Part of a small language model's weights.
Size: 8 layers, width 128, 4 heads of 32, vocabulary 8064, 3.13M parameters.
Architecture: no biases in attention or MLP, tied embeddings.
Training: a variant of Muon for these matrices, 98M tokens, 5984 steps.
Each number is 500 + 40 x the weight over its row's rms, rounded and kept within 0 to 999. Layers, rows and columns count from 0. Numbers have three digits each. The size before them is the row's rms in percent of the matrix's.

# layer 3 attention value, 128x128, rms 0.0522, rows 99-127, columns 64-127
103:503525547539476498526518489530473457511504523411488550518473508581534517458534500490501540510561572506515505433497476513517442507433523414548443469534469572495542509460492533535494490549484527
087:496481533477484451506483467523469486435463481548480512561495452531560457539527551494547483455519524557516567460513489449488525471499502526448525504488377558531551531492488475443468454527524409
086:503534455502521473493496561523516555444493467479540505551501470515539435522579529438434546530588506502453490539419510537473431475584510533530538497476440546515498452567533410521507584461534478
083:477426475489477523504461457476521586461558423519532489519517488458485506482557472471468480455455482494512507467513444432514561496524432496490538464529479470540498481424511506472406468529536502
089:470533606554483512488460552518467510480500463464570562505517499479497538448483597578486459509423556487532508469527486478563456443522526513534523508539518534504464485498467503570413425526472504
080:386544532453531508486572568469464521511530521437508520525529428471542502489584459504475495554459454437505496565504564578452508486523514477408519499526476549520510552469494426487480464559462523
099:457535557493410523567591525511507393467485535518531497511527497427457438501544414527513515491526471461504519461412544580502507462522567474462537483436468513580492568515451502479486451520518490
097:498517492547542469446455529447526489498581468423573504518444462473563452427435524507561498520422531462515479466534474438456470493550432469492494503486505511501530446425439528546489546562466521
093:482555561481485509511500499518509566566473451503577501510473437445475475519549448568504430491409556529429420515486442499506494461466403485495486528530472607528544505524553504447512471521495501
078:461549472475522443524574490547491443423495489521478495487538443498467477512487520468510496575493532427514496378416461533566505494453470533410523453514507489443492475472515456496541499518499510
090:498472499507540493466471518485429471528539425566474496534445507484537462469461546499455500491475466577479543497540490454469459504522452434554489503476479578485448452428529462437511522494568596
087:524476470430494480591493502551492535511446524474552535516454467504534453394549493567491480567444483449485542515513527530468549397476558486448493469512538466493517523477554477558493414509455436
081:501501490496485563530470456523512544451398443500540439555500521601536449525490524461522503468467544489513488491531573487438436526530518463438478451473463558490522512423526458496521504497496477
087:518460592553476462477507481424460524477501437487465534512547497566451409464464459464431424479526518525480501457536524474430557470503466534573502508395417508519532472511549557481458439535574523
090:578471528483516492550477542462524535498500521482570519497524445456569505563540460439445462470498508478485464590528448486541514536472518518501480578503530531554496552536516477485576410489457523
091:494507506565434538493528440448476536487510467548527507503542519448504511509475528516550471454439560481483499527467495487497537489408485539461520475416489518530605567523512557500476462531474477
097:495434547448513493492471521426489501564578496533476489518515447484523518538512526443533431558476537526484482518559475514543566525502480545535551460429531534524463496509532500465481514431493520
092:525572476538449540525482451550475518458490521460414449509524459518437516540477528480547605484475567535529433559563540473561540452507535454430461522535522485465524476524498512514462510535446509
078:488449507467431504481444473463505428520498504436585447466574513555538444478506555527496505545527464538440526521521511519486508502492530425494521458462528510487588474551462439455503541517561506
082:547554545491464543538531427543528514456434482472515584482508512532461459501472535512484515508456545506480591516534460511528527505514469508550529487518509435492512483515600540496515481511500402
087:536562439560526548515449479504459518487510516534477515424555592449533466543477478524454496424500471527508478396436465487529515492437559458504537506471504498520550475513520531490516400478460456
089:464516540459586563452525499490498539508526504515541493517452536507530545435554533511477520556424509399521475500508481495492452485499462451524533447552516487449609559465478520483561474548525485
088:534519452486573439529452528429517529517464499482500447472557529456466579540475388499474466486461534492494531453484500500495506458558467541485576565472546520503463532453484532444481455544486564
094:538459510503484544462451493503447487436567517541561506445511521504546520512540504538518450491448554468520493490508452534485510420517493497511423541432518538564498518508518565513506426487540466
086:537392466557434584506430585524491493477491501479498575547517504488510479463501509490559535546494560481557507458563522423453499473486583477496506481457516454473439506519484505519549543480485538
100:565525542460494462524505537504559496522560480459588532605479501446527462414462463486448496518468509439444500535510514482486474496503571495475594531506384442516465435436481524563499483461500503
083:556509451488505474503491454541537491496407470396486503524497423510512528525498500482463573528542467487429552484480495497495587448448489559490525549463493442532483489500491592522503560484493464
090:472504488496494461538456531487496532528497476464469446464453451548561547530574534453483543501507396528535475642561537525485487480431501522504477466489532480527520534528497468375576573481554466
082:455476536527538498489535506522525494518523447518413551493548560466500444483546554510469520506493499518528488442550431480467588523562514542512523453431557495510488460454500534493530491560471570
# layer 3 attention output (transposed), 128x128, rms 0.0647, rows 99-127, columns 64-127
089:477508452494422474520493542448498518473511531569534464461534505436428504449474467550488490519453471554475505539498505454566604520545512559452492446477514464454472499514482551491427450555471539
088:507480488516526497495510543454441500547555480496520472511506518467504500447493422523445476509468575448457435491460491509519496466552464517547506522492491494529474567539554521550439486448536603
086:488467512521537481493507513476479457533486483521495464404513525467463566506439454500615481496454565484511574465508484516435565448502541440495530534492582523479508488418466596515455486484512536
078:534513427477496510506502567489539459504500607476450501508487467497521499503451535497544455556506528502500483518455515457500474546510509525481550483462523563542470518604521466529538526553441526
090:492459438459455487479537504487588544465496508496521471503504553525551465390517511468472448495564480591382502508514469519497554559506535552511487509526477503479576525483488598504483452471488525
080:561456534516454554433471529536539503446517445505519483541453470450482506531495559495544503462513540502513545514476463459509466420509436473510546519481513460499461517570491599502483483459541477
106:502487488521550529417432502515452521470579466515514500568506460495534539522493568473469427552436609508550463479540477425521462561512469503449453483534491532443532486424545511565514502509479496
087:484477501534439503520489512469472520496472570552586521515498486586438513488484521444536579457550435500548486495498516477485511578473471485535489499505497488451477468545512530460542447433524511
088:545442536561524477491480496461483464458539507505460460533504533552521492504492497471524436504608518496600572493518570499479505516564556486502536417468491471476492480476463482513464493518493554
072:513455556501485497436467458508486509497565516506513551473532465539482505510526534522498506461488418512569552506505494438436509512501492409578499466509527491467582455490512566548483513537510527
085:517523526489546459544581526493592598476539570472558457426479524479531523499515442488541504527494551459508497481503500536534502520465553571552532520550541468486537447496488521534604531490443464
081:506472525537518490466479475492485474520552471492484532504458479503497485545521501546484526444558513515448458588489508494516549506562395579510559526433552577533495513454484522458495503486470573
081:489474519551468444490588487489471468459519487509504567458463421464479507435519422557507459478493530545480560451499538507520517500498416470536527495426498480526534488541464487518435531417472472
085:532465437445513408588538504440480473459513526510520516432473499434455521501476470433527510505532459427500491412448494483519516481533580463475558498522507497437489529539533467543502527483448531
089:462559450470545529477511553550496509512486503542412415444479542432488547473457552473519476555456537521519498485473536455522466454516483510531498543507467463517464501484464456394506505487577524
084:466576411368445508503521530481440462423533536483506514524549518535494504498534468461384471521537506441521450487418466489525451516555531534515457545545455538450492510515506476479447466598441521
097:524544481529557410547565497550528552510515457495529499483532533472500467429519500508446514406480504485514499531501511528418444490458501512461481537541495470491539538485476419540516485507563514
088:463465516483512442456470561429532504564446509546478547494471527483513502445564471528431429559548438515450479522422531532517537517517484491561532457513541485516526494517444502487490459509587447
084:509539567491523596594501477516550489533475534526517547510458507489447539483556474554478523528438537517531529540521541522530468489522533591462491532497530527449513526480493502476510417470433445
075:531483478550505483509485503440449456478541490532495494450480573484516507532517515535548494428524462484526424448390574529447547446493532422464486436459500550484534416462497490530471501457515598
080:520476526457471483548549486450486492490498480515483476526539441502499510469538466412460520502508602547464491501510518453516481502546502505543453449540507469557482473485574477549473487556537488
078:508511506529448491495455465536526429483502554410542472546548464560515491514496512572517486525531480593512561567517537495470480542538480596465473520465470499513512475547491536493477517511438551
090:506471495530448513486573585510557519503541426529512466514463512475523455466438572446485542531516479517493487498473425467521483499486505482516504517546413498572460532512531533443522611555585518
085:463493479445546503515525521488514518488495493499488488539529505547473483491467513486412460515560492574381494537509524484495540502486484519565540498501449481517541525545521487533468523490453557
084:434522530526530383500557451416509486469510493533506433532461510566454564496523518463497485389503483504438483432460482524515492491530425522503514504469453512516490483500490523494446473518482443
091:480418421539531488517500550510536543425451495511468449435467493477478537542532581466514503491518468497502466424440564506442537519503403548522470543470550514502498580519528518471556519526527521
076:475445522501509456508489599480501539565501502483479513508416477478461452456456564485476533438528508588472452597548529522521538483540500499453505485551537541507486522615463444498480457511507479
086:543529496526488526428483469545455526625479508457498528556489509455461482458435454570536470484447583558489513479425537498463537520553494521429554575509535476545448498527507519524476520510474478
072:546537521486552452527495451460464516504535586556562493517462524496472513511466514505569485469528502449479507493434532531512379494548524483517550487495434552462582497541522505473510519523560510
# layer 3 MLP gate, 512x128, rms 0.0748, rows 0-51, columns 64-127
107:431460572474547540518510576391461552479493458496469469579488524537520521465505518492506456497435489543537467511486486546528552485571562519483449539528602497455512501515575453474511483469530483
107:514452413474483532406530441548538498501524577503490471449518450486549457486579503534505501466487533432448544416513497460472481508478453467533509454534545547472425536504470510548439531507487460
095:500503485539556494514421445471469500443503455496533547387473529557484498459495495508493452487528464380482548528534521491489544559480443500533472567479480506543548535458536517529555483515532536
102:463545498542537537555407454450503523580448530465541600491472470498498462465460509516501578456445526511475475495485576553474455491387488497475507578472524518488512514492494527523484541454542471
102:487529462559512466475559466486491428490497441425531476542536538484473481483545512460476524412556545472432486459465454523450501471511426495542524439489460523607492458524503404534603520519489492
101:501532477455493457477546490483508578463540515533478502507481526459487513542474505476508505503530531498458482432450489503547516531552493533500598399567506481477458454498505489515505467513542410
100:416542459502490464517492495472559474491540539493446486540494505476419546467535469453437528502496492528521427463516534437555503465508485548455496462528549578473540474432501519504445488502470505
093:528454473579495496584459509471506543494486511495458481515479551547581513591484552434526521486509421510528494513480514531513484511494506544480534531472443530458488495497483561548515536465557535
091:481567425452457572515545505480447470495593566534467537498442585477481498532489480517512436492488486475483460482533445541416562549499500501553513557554476454545460496467414490487477535484445424
107:466478519482580536517475518498459533541508475584484402544472576472483568514431477520500477413441474495471425415431467518507523481465527466448527503507501516528526484460453440458579549516525517
104:537490445506514525574495499568510552533546577546463503463505459466471540560452489539554519424484567507517435522455432461513532459467451513477473521503509547492562574434554447443513515489492503
109:563523518494500495476533468471537544469486476470466453503556486536529549480524426495580412580472559477465491481553577513488555516511462501463470462559488469520511482523504391503490459531533530
097:471533444517446467473487472573480458483479571467459514526547384528542485552519462502537567484474546518533530453484491575571516503494508459499564467500579507546516493505478460458504544591491542
092:524507487502465481538455480523535491472541460465484554496506471587515469462459453431460561518573585465568520516522497541521456478544481471470530567474511520567429432474566508535507519485460467
105:478487479541497490565460470519442565495447512468529472529480514470492502451545544464532470567471576536343490509556442423521491568433429502523494490433547480535441463462494509547577472513512516
103:479457532494508484453507426438462531470517472525523521538492441484449545511525449491540510525463487481475472494518494453531547469494526512480520587498574519508486468460626564556473501470521431
098:495547527503563561512493437538465540517478463529476538507511478522453559511500543463509478494509542564552506539499524441575535483542564477490500480509549470602461425544502540462539538467543581
105:509522476468463466573501503405522562508528470546456518524502474486491497537509520551484438485513494426447535517511490505452506563473470528547490569418482500522444515555459553461498466489512579
092:519473475464561468543451529472566525533494518520533517455506483489513504473501532494412628527529509398461527419531503520550433495506543517511551417513520484451569513511491505592540472553483495
094:472480441589545584482559512468453590557471508491430514500473514464500465456550537508514484504544509462569511521547435558557493510517551507522493510500481494510549506541517443591539562529484516
090:526488497511524527452529540491588550510535398454539549444444523521548499504523485521477473466462579448548445473575541545517552542472518555468456527567527568493475512446507466491524488471501469
109:518504548481470498503486468535503550489497512502556507516495509518537495518441508506488482513505451457454475489505502473425534520499470520529477497420444559512556498431519450568528534526456446
094:562547539407504512502563506473505478507490489494584455442475474523566510485453516439563535496486494476529529514556508567503544513511551493498461466480566444514524540521540493576538482500507471
084:527492496500489484497540498492455439485562481499564532524501600499558515538394493632482459536514527436521463462474490519476505470516506492491519480500570468590484548488511550528442499493501583
102:518534436510515532499518486528475537478487525514509517440472521429477521480477455479537464466533535527455557453503417482538445514423545507612591500491459432494434532466543533496488591482449488
105:517504482525521446541490501429553506499526515477543557590476481498489468479501491518405556527492561534525522451512472487508499473533467546485542511552430495488477547490450579517514474560520470
095:465521533499493505460521458480446514475463484488429521533493529561462453549558480515525479476459507469519600533567507476507439446420475539467502480580526482479555544522449541436495517399437501
081:450528514505499547432516553515464520549488469509496545535535549453510480509522467530516485543486537535509507485562452509512541499478477452458496532484616418538495537459488472533476530493473536
113:536584531490477479550513460531507476474448517523478519498457476561499523497523432480466435479422545526463554448462486548461455537490551487546473504509412520504533502486532479476513465587522491
098:473521547476554466516533460455502471497425539417543564429455582502536486564521548490517478547448449443455506491476445487495513442423512540575505501513512474471505506425533496466550513473490496
108:500506584497518520512488556524527506484480482433502506502534478545619554480485492471541441501539552583547526501489461510511466550480510543511467462441548442447506507498571437528546462527526454
091:513518460519446456427469525489491564522569508513463446530503500455521516559528433535515554495448427494436518441549479513512453509472391437513553482507509509507519514443500516515512593499489465
097:468526471551615500473411505464515467593519521454474518485488566449500456503441530478446564488485502418544498541493512570499537558513511503518487521516492531472523448521519546520483470518527552
095:525426498545473532473439504526493522583452496576501519547392549487481525574446462511494484517504455471423496441492441483491505510491512487505455520472504467417506552485425536449486443498509428
094:457550497519546511478514443467514494448511438506479541540472443490476443461491442503451451510443518466491473454440460587504469438481500495519492521508489463477474450579523458504482470596526490
101:504472514533502490512531510437492427502485541518500514525514483448504484523512508466524616492497550542502535541469403502485447535409378488481483497465547507463491500555468470444493518444487443
109:492517502510401467465467528535489454552492498529433522456543464506480508472484554492414503487520521531520510429472469419558491536441487472439511491447488551522405514493509456536475589485514499
101:461568464491467513588565528486474557487503553543512454554525577471501576514515465472480550531512500458535499430458521495544520537477617562538485521538459472541507474481531441456546525547502463
100:407509509493498498516485458433516495497564493469496482504486518484480446472517416382460567490475480504500423520475528492504547546555491606484524521494546441497612516512486561455516461498485480
109:537513552544460481511506509441457554579578466503480537546485453495541466518478545487488480482483520514489557583530494453439532514473508560493582555493509526548568510411507464438485508456522525
102:489548532487570463521566509525498448535488510486450540535547472526452518503458489508445600578484515517527442528540401503528511535496477478537607488470493518461449493524514481445494444530522513
095:524596501502481469492514514442503461454515531513505581547453545466512465511588501460469514520470517483521457457574522481549533515377496476482515472548484417493500514602527521461526523542468517
103:529461576542563494501469483454483505478564468510511481495517496519567463447472550482479531521481426524574465589460478483454475493595496506458502544527535508487458426476530529471472511522516527
098:529467427539473526483477531537427479517459466522494460567530466454538555559557574451605565450447525499576461528521492452461507540485543453509478546548488455485479466447522434480510519534486457
096:476447480416432541554490503504500577481499518484477491593460547464491561456608505475526566498490495519470453449503517495547457558500473542458534541422544514544509505476528479501452509495446414
105:544500504497472470545517592527494541494502500492519484437597515522475513494529491505500551534475498489440487554491564580515465516493525579513472488522477538436464527500482481550560526511453529
108:508439515436582459523488545494517480527540493461555486485521500485554473499480375472453490550459503446488489480499483539514507492452571487508430415550549511517531528522486482518536461547475584
095:531462621458454492488514446475529490525516522490497486492528553519568532517572495481511540432457529431495514489502460486523535550529490604493530496468507520527487502433562514426450443446467484
103:504536462529458508516544500471476542543469458399472559555506566505496520481527567533534490531436486431538407493493523464442506484503498503483568490459504483572476500335552546569520445525558453
102:475601516475564443504503562499502518541490508510447519517451522484497469465530529534481540452465526514441484493529471466520413435497518455495530512487586443484459490476437536558509499428512487
094:491485445463529515514491511442533497492477486536562535495543577462472596466537476472472453486460547455513423508523549506513465559500539489516482516503528470496568556449450507545520445394537468
097:541524530490587541515502530441432505426517430445530504475507531455477513539523484454596514470543500479489531524470516466484547531550515528520432492470418530433550460478491489451575560421530521
# layer 3 MLP up, 512x128, rms 0.0751, rows 0-51, columns 64-127
109:475543459493536491490497518564519502485483495567505458422507473519486473556469552486505546479486427518423467531482454508541505440422534510489494521447503488500497525517444510459549470415501577
105:538579488575575537516517504502499499450511491478511420538410519513468505563542458511421514462494535541485543465561465454546432495452463545422504453472532518522506410565522493517540514469500539
095:507498558461478524574472566521493470537468470568516477479484485497426518534529457485505516518484477524522534503426441502500540487575479569459514501499472601468472439495488494384556490478515514
094:526583468572450538460496471528472506572480483464477486495498491531497493445501503446456572497471479534496480460487556462501472546400488570483476568488505491532490479501496473509436526514532476
106:438494493570532513443522480424461450453466484466498443513513556482498472472547484477490452388439546440513449484491487470488505597471420503516509512460536575544464465483518552501565486504437526
097:451565432472534468504459576504469516471520464510442492523434450426416532441515526504464529488486473464463443562454479497475436532503495518489529555523511478523511500536512525483541470487468545
103:449514492524457439446451450504587498498460468489489515564500465619458464542512558495456475587507467474494524465554495528504523487517494552461463505446485517517490574520488456460511429521559510
091:465499522492517532450487481485525542461531480581514510469522511492478546556500489498470559526501498476528419509508487511496452483473546497470471531541501445469466394501494499453503491495501509
106:510462533525496477530465521591425549516448392545485469463555461538557469479477490528418513548579491486515528498488508549585520432456462407465475476523487483516495539464532481543489474505556473
100:517492422527456522497540479507506423445481514496542542474441495492532518481467491457552496576518564513535428501442421500524456573467568465452484514467487456501444556433519446532484469503579527
102:520570477476533512454461526549512530524460534472550478483482539568534506535483491517429485537483524529560434516541499503476517457466431502495527504459517549494481541538484524482523452547506441
113:432522502505464533460533508594410451497523535515556490528559502508488535542535522503409463524582497604521488516589525497542537479539512535510509441509490481523484462459480562501516506514476427
093:502484479444438522496468468476470490492480528485488526520517541514515500527519472492519467488558435512577514413478461434596627533486461426497492521441476510585487541542491458494447478515522504
096:447505482492478496524562515498494547491543499475493451544535483553457571523471498450475512476501511423490537526540533552522504501528558451484486543530456456527485445490466490549498468535463471
116:541491529468524510510515467546482466568497572474470496471497503533472524492580508623563501499488477496449526574447512547521436495420375404512509486535473515472495494486471462523520502550444561
099:469372533391452537455443459441503544402478439513527425517511493517512522498502463445543544514588505416517464531477525469461513448516504519534465451479529504533517530498556531522554582453493443
091:548410430466500496589476501482456530492450474577571534491431512504498537435491522535530452536538413493476509557437525544538543445523478502544553473518527525536479474519464489393497504429486489
093:440508451517484556570489500470465458521518478462503460492527492529556460515492493479482512505554482529453524535448500538531490457514501518530502511454474572458516558520503506545477516543463472
089:457596430550490609517487548473457501574559516497452512563529524503495477495459508458446434457536497488467613476489482485532516474491513509458492511516467497490458434485484481462549518568491555
093:492493549506554459539489524431523541459516517418423549524514479445485466531402521472550507433570523420525510543466482532494574506496498457516525504505514561533535489513535516509502548455443509
093:528553521503509472505459448428426523561490503514547571494523442520508554446509468583478512513440521450447425505516510471468518549470482534488445505483490523450487504466509495573504494477435489
100:436511502529468533555496472498469503502588456459543473494523476461443525549516459549462507462493461566514514515479525479351444450547477481473494458430481537565471479502460549489443491479494483
094:475471469542487486511541528416504402490539495459489468528534445515580421515510507551482561475522485506538616495510482522557504495469452498533490541509514510524419500477479469438482515432556488
088:527472516415540487489478512527506473515513506502463397548462484476485540491519518470484511575528487412496489441500486527423534449481487469513475519437404477519495460487478502466475523488408563
104:541539503470473545521444445508563473477427518452565531449501556445505467549478455529522500465531454499588522562536551506474546472586514516493460552485564512519517548490541504499458453498514510
105:540556517499555469444526469576498525475480504479560478519510396497556421538432456454521507515572445485513469492524463553471500512537509533456469455514498555537467523498476507437465597598515528
089:544498544535506440456529519438529527499433488511478543503532599493577485601467527477519464512508502490512458463520502503488489536497486492521476486463618508493463574514484511422507493523445531
099:545510501466487377544435477423507499512488504525457558524467455522470505540532523516492436476473517501417444496549499445504494557468398485467442498537462462504520475479442573441423473532501366
098:548526497449513549545536525524465492409419489550492520560479456604511461554511493512453519476499472473451465441511559596459460493483521569564510441399525491562491412504493500511518449534481505
101:528503483496545455448491525537439445560470497542467515460510532472565474542456439490545535466567526543515527457516434589496461529496498447551554474487439483512564529537445492488477516526481459
116:449437522530443473473526521544499501563510448416467486542492486549452531474556476519453479492518533525513481487458497447497602556528506514441497548513460482501527468503523465559465468460534542
088:540528461459543415529479492521505535537568482529530521536500532545511550530523495480439492512492480491535539450467561510486462535556518515464468568362464512612437472479522538440439529481490517
088:536518499456468601522506496509423464480507542545437555467476452510499466583519460516541435545563499452497500479601440509571520553487479482481526495460543577448444469512550540476498452516483503
116:600536559509553572466447486590520489502493512455531493493469524491516524577496489523572525426465466516499483512480552454516605464587586487499492456526554476470520500487463514488445575505501504
090:418478509508514468565388566495527464482562534469509568454514510469559506432492495518510475509582451551534496485506512461538503497536536558474425461492478526505522482473562510475514525462507456
097:430473507495560578545435509454537483497579462515491532507479472477486454499520490533505461465489458524548414506593493523552443551514428510452436479540505521514491571521530489487463443459548501
104:568541508492513511584471511506471542509566431561436519438555549512443482459481523425420516427450506588487496509510526465518437460475495492578510500575500503559459495516558457517469492555462467
106:526509433532451495561538521442472464393482416558518527441534505502420531539510546455504517468412489500520478455489511499476497474497518585538543503475466506595567534485501461408543467518438507
100:524533472476600525496472473519478411529522536501527528510504545545425544473513511517460449477437388440505503534549469462513501524511465560503527456401462522527479490464434515485443516487530468
106:478496551486537583472493599548497513468565485525530497513447453501589487406462481520444465517497503543470493526447520490469476528468539554510587565488539521569535566410499519553526495450456561
098:459556542439501468461490465568509514484508549516577478559539457453431510536438527439473438556543485489506430558498566489525517488492506529528556463367530432490480499488511548453497514470436520
100:556533450474531511515552516518568459445534541512509492465378531523502448489539537502508562449467560539527524503562479440552554538465514443499473505503455461437477538531505517490541526504501574
094:437509469496534490534544529525493554495482393484507503509495499514469466474483512468440556499557542465587533517452449486467507517628485549516510534487582570505477452427484525445444481526483541
109:477497518511493460510497508536547524482560472530558446535512466505430498551495520511514556469528525602528469515546470445439559511442463485450519490555449497563535561500560492434439517528492501
096:471444452522448569525515459433541566474496481513472551447489503471468541449446491444461571437460537546536505510465536509570445524481454448539471488562557432540528555447571469486471523470531448
098:485539553503502514488420495530455583525570597515576514481462497476424493479501429474492553493522501551469479567548463459487479461487474492535506456510470513508425553428578479504505545459542509
099:520554484498410524485512446552500527514505479465512409480555478516455506465486509506479474471518547521566556452477557484512577509487525482471531523434502593533425505460505497518470545475444442
094:428473469547466520459476578533492470463505539547506433555530466529465583483457501417561510584575466518501444559497476490490469529494540502528499501528463460465526472556491495443476527542494531
094:495534463543501511525520498504464488498485459502443529463505516516468490459473490465435587550453544554444477443551507470524490483517521458467567410521399512503449447438472524527518466510468510
093:443505535499496505560504538538452488500524503508452578505508522470528437435482481505501398472564515447578498520542516565550491543546511450535536448529535501480461537443487568509551478550515518
101:506457549528473532534521540421526481518506495565540485469500486549506586431501491496481436462443507511438450553479568458543495497493482470542527541491498582487517554484465490481487448369531530
099:521501539530564547545558589515565457509449495434450548533495425473564465476539516488545477483497483489524516446490440473540593511462487538521483466589534504506460508418435481504450508545526520
# layer 3 MLP down (transposed), 512x128, rms 0.0749, rows 0-51, columns 64-127
106:570556511517432481542479442568466518476493506499491586514591525509471482600470488499507535490463462515520540439463500477547472462427436492564485531515488483485493461505460518507471544556446551
104:434501503547491522528440492452506521528501427502511474491498503581433590498553529535480496538493509543383430506509469454557558362551531513465469490508533509433532453507510543434483540545470486
096:464509497430559463507544448502478479394521536513492534469524520522489509530522518429454457530478566549521455553544536535462466477471553501506422483489491468449511571527541491566523496437492470
094:437481525498530458499524471470531508477515494554507472455534557481522551513527556529538448517596435508472523494450452423537536504570495474517513462535504494516507482513452490502455449429447458
104:466528476580525539476479572401555500453567508538443510523476518521549530474477513484543496481489444530545486474508531497468547517536468532533486419449473535397531489510505545477541430416526521
109:507544476574553530486519558516496445495479479514485528520497463540534514465507498533501500444421439554439492559492474539485527497464510500473449596485493499527517556505576542488484533486479618
100:542516539491497515451474477520470512486557496474497479453518512514492438470541497526476487496507495438436592529427479480455514539426492430443485514554484502484466592522486503457445499517467502
093:535482508503409476584510493516431500471484497499585541520578534468519450565536543451495550494517502536533561548494550508542528431521498509505488498507506556442458590498458470512541419490472495
107:515482424440435454591529521472408521464553511523442527472424506490535521446424467530491475533548515480509542440488504563514546467465479463501538547501492443491468513468456495509449520504557462
100:539503499563561468555448457428508475520559459530485474514547497481458562461532483512536529565419427518569524473539500516422533434505485445489532463550474463528469545442562502482570487539491504
102:546537540487518527530474530517466482466536525486490481505500484521529504510456522544503506542427486514549520571480503481604505534495495517504503486599549473543516532448490425442527521518435468
105:523511472532538537397482444508491462492557489492512436501536512461461637484489484485464449619495569511513494481550525553517491483495522557408492514549515487503520515460510457482565480460488483
093:478460477516541569563437500532499493531512448450516434506502502487435528526486509457568579440567474569451489513568528587470530471487508494500570495475452491472469567486479507454482544468525513
092:523504523523499473496433469434504479469502446569486541519488501449522495439478533575514483529513489483447513481459428531473553461506489471469471442490519486488480539527529583464432504482502539
116:493536456516494582508535484498523481531500515537493525490492537567448515504486625563538521481549495483486476533436444490484507523460413471540476482487469494412546549514550484488507511476485495
104:529540498450511534516446497569443529533531509579492462445488470547528472517447553469524505468458514500490555532490550511488484487453497595510496475456528489419504498464422436512463535528500538
099:470454509486477443472474544535514459509493556490485505475509513484503441480452452481473509441469510447458516431542488534411451568461475554419486550494497509419539525501527491550446516582513442
097:497482445519533474458493492495543473472477471496484526538535537505492558530586512462473495539496508469473507484472520491382541480524494494466525497613532453523471504498507452560497442500508470
091:515518543465522469526493482524565553478466493537533498488445536491479511473530490553464558449464494469465447509553471518515424509546551507458525517528520479449579543468491440541406420469488482
095:459538489486487494463547531477493465493512469500523469497381502543548460519593540510434475497437497534445501547515477460519453528449551542489523523487481453513423515477501496470449462554465514
089:581493483492465486545500548565460481462477458534506499487551509504539509537492505476557481533592513544494555487474480495517450462452515445491533495475486456608462468606491450450495580518520518
108:511441550534466529555454487520540548444526509462496486498486471506484461618465553549440507457486478565477476580495511488477420612559476546523468508532525532526476573500465513516467558502498454
090:490526513466523505420473464529481527464463475462553471468478521439449494433470485462515488478494528531494414544518525501415492475542584514471522506418500484543508536580533494536479489498478503
087:491506574553416467465554485540520528485509501453578605509508478580547481505463502567496480524516480531512534539499577466534503473547518509486560500554596487510501515509508560510510465538539519
100:443552553501487458488521568521447478531501516508555523506548473513545469527492419536448492541429478490506421501417521501460566482524481533389442483431537512537505416501476428514477493541506508
106:541446535481572542548504506435426503462615489472537538526545451477492527483535504491472560499460418549497497391545513463484548514519512439508515558546496477454532508537450517582514497446445472
091:487451484515489479575535517510519454531522484441490535403477413534452505416532470461464523551533489570439436458515459513446558524583533518520482522466562549526489491495519526540534480531522512
097:490615513505499462527485537477517533541491457502443548482482536438483486498528505477416533559475575484491482492547526464518497578457450513433462524544560453564540523419472537513449453466516467
098:439579471456490477535489555516575422544518516530446548495490552416534523478491431523496565540477549487523543511508576543475479528412535493539457504524499420480508532523513500454510623551486506
103:487493474538590479526502456471459474511497516459552519472490443454575465569547485438556462516496510479448493506508436514535460481481486470539505461426502440431510559433517461517586541482461469
115:525499503507532414450522520469510517587428459471426478488496530517425441547463508510443467547537568556491469457529506452563553540499487470507506510444504468501510470515470459542537535458516481
098:426439510492567494585541482474500518540524426485504530481467572562502486479499558497443431542525496529492484493506523437519519457548572553509426581482538541509545451521563524439465453505456544
095:516493526445487477485516455515604530497454483488506505503537523520497464421532515484440469499478490555484485562421564454432481469493581505528488533478467397513554542483433397550530530480530476
114:550571566490537517485463534572535471460533532492562452469505429510475500521556519532540529424473529553526503486523521483539556444555544520506568467558527527550523446537532504463458529553533542
094:487459524521448522506440498557456525541474517468516423477481503500440564508476493545474543525505477442530521532560523438408426503470496499548527516444558506479514490431456567449544500537494521
098:453494563521449477490489512472493496452494537488486523485492479446485539527480526514459611433491477495432508480536474529526440490483498539467438453484507579493506533516423423520409550481533470
107:483516543522398470472476475509516470548556493471454441461528508485458483533556456552475522485509492553515490452515520442554466535396441495538543548456524462485466564495486485536459532520503436
104:503554502486558542543560532480569549515559547518505532442476499447470537488496517438471550496464516479487517388526507451495437565466594515533553460474498511552562542496519444495520512551485486
108:584546484470472542533441469580517500502467514490460518472530528543470518538499547562552473445553532466509496576592493472465459445474519498521471429461448546442444510482465479502519498474484531
107:466457523498538591554411495517446518523571532484488523540499563500469437512500475561569522459561466484461475424488505450519502484454507476569448471453486499456436452509442579502465532489497465
103:573553463509491548528488468527534527525504519518519467484511521563442538522482547534526511516464493599508510498443528476486425581512505483533521486530503468511546541450481450515540557429519514
098:522470544497475523533463493560497496536471496485476459464476502528475498515497522587524468435548484477476534538453456472490510523578517566461508521496550544525513465461494502517458536495519564
101:454528450445426484459486525515457462497478537530482540450453439499488550534508449501532477487524554437433548394480543490533498554411486506539519510507475495441536534503475474605541496433492467
109:448503523469517514451553499531489536433507511507540487564450503523459464535477509478489515463585488559510524549509474453473513500451444491541498499534470529500493516528569519464344493500467516
096:496530446451516551495590441462460405513532514449487542512544568435490509517474444538458490578542542486461527477459529458416527494506482468444535463504489457535490520447574517536515502505493498
096:510476479505400486586551514531488566508495483489466488507549538550514503497482464569428456488543447458501585456485496551493540493488514488531573558517517528442519524554456554552525527447463517
100:465469434500596423525438515460519486488501568520469511513482502466572507535495483505529525507523466516508444496430516521521496447551452479526475507478430456504514545487571482474570491507552501
098:544526564472473515531514491538462496493485494562497555480531472535541521480535552511524453530515545487508448537494485554546488570526466489449452519470531475483491450491455563488516503438474532
098:484537455503415554481476534532441532498532538455527556564486588452554514499493478525519433494511516519486526492429510454451501569512467468548503449442524526522523535459566518521452531525486521
095:553507497558513486425514491510487454523476457469562424438490439501556531480477510446509522509435522465455525541444516414456488484462509535417452539524499514530500460467469430541549558504460408
104:514479518512465454509529565502526476523524501544468497509505497544473502489467521509458496519524506549489496528463492489502579490473533548507536542494463549550444537521562483437498554543482585
100:550571518560561538508560506482479456423488409493447520472486524486475465464564531490529512461512524484514544466475493541548484595524580494519425526445537506491540482466483451452537515570437474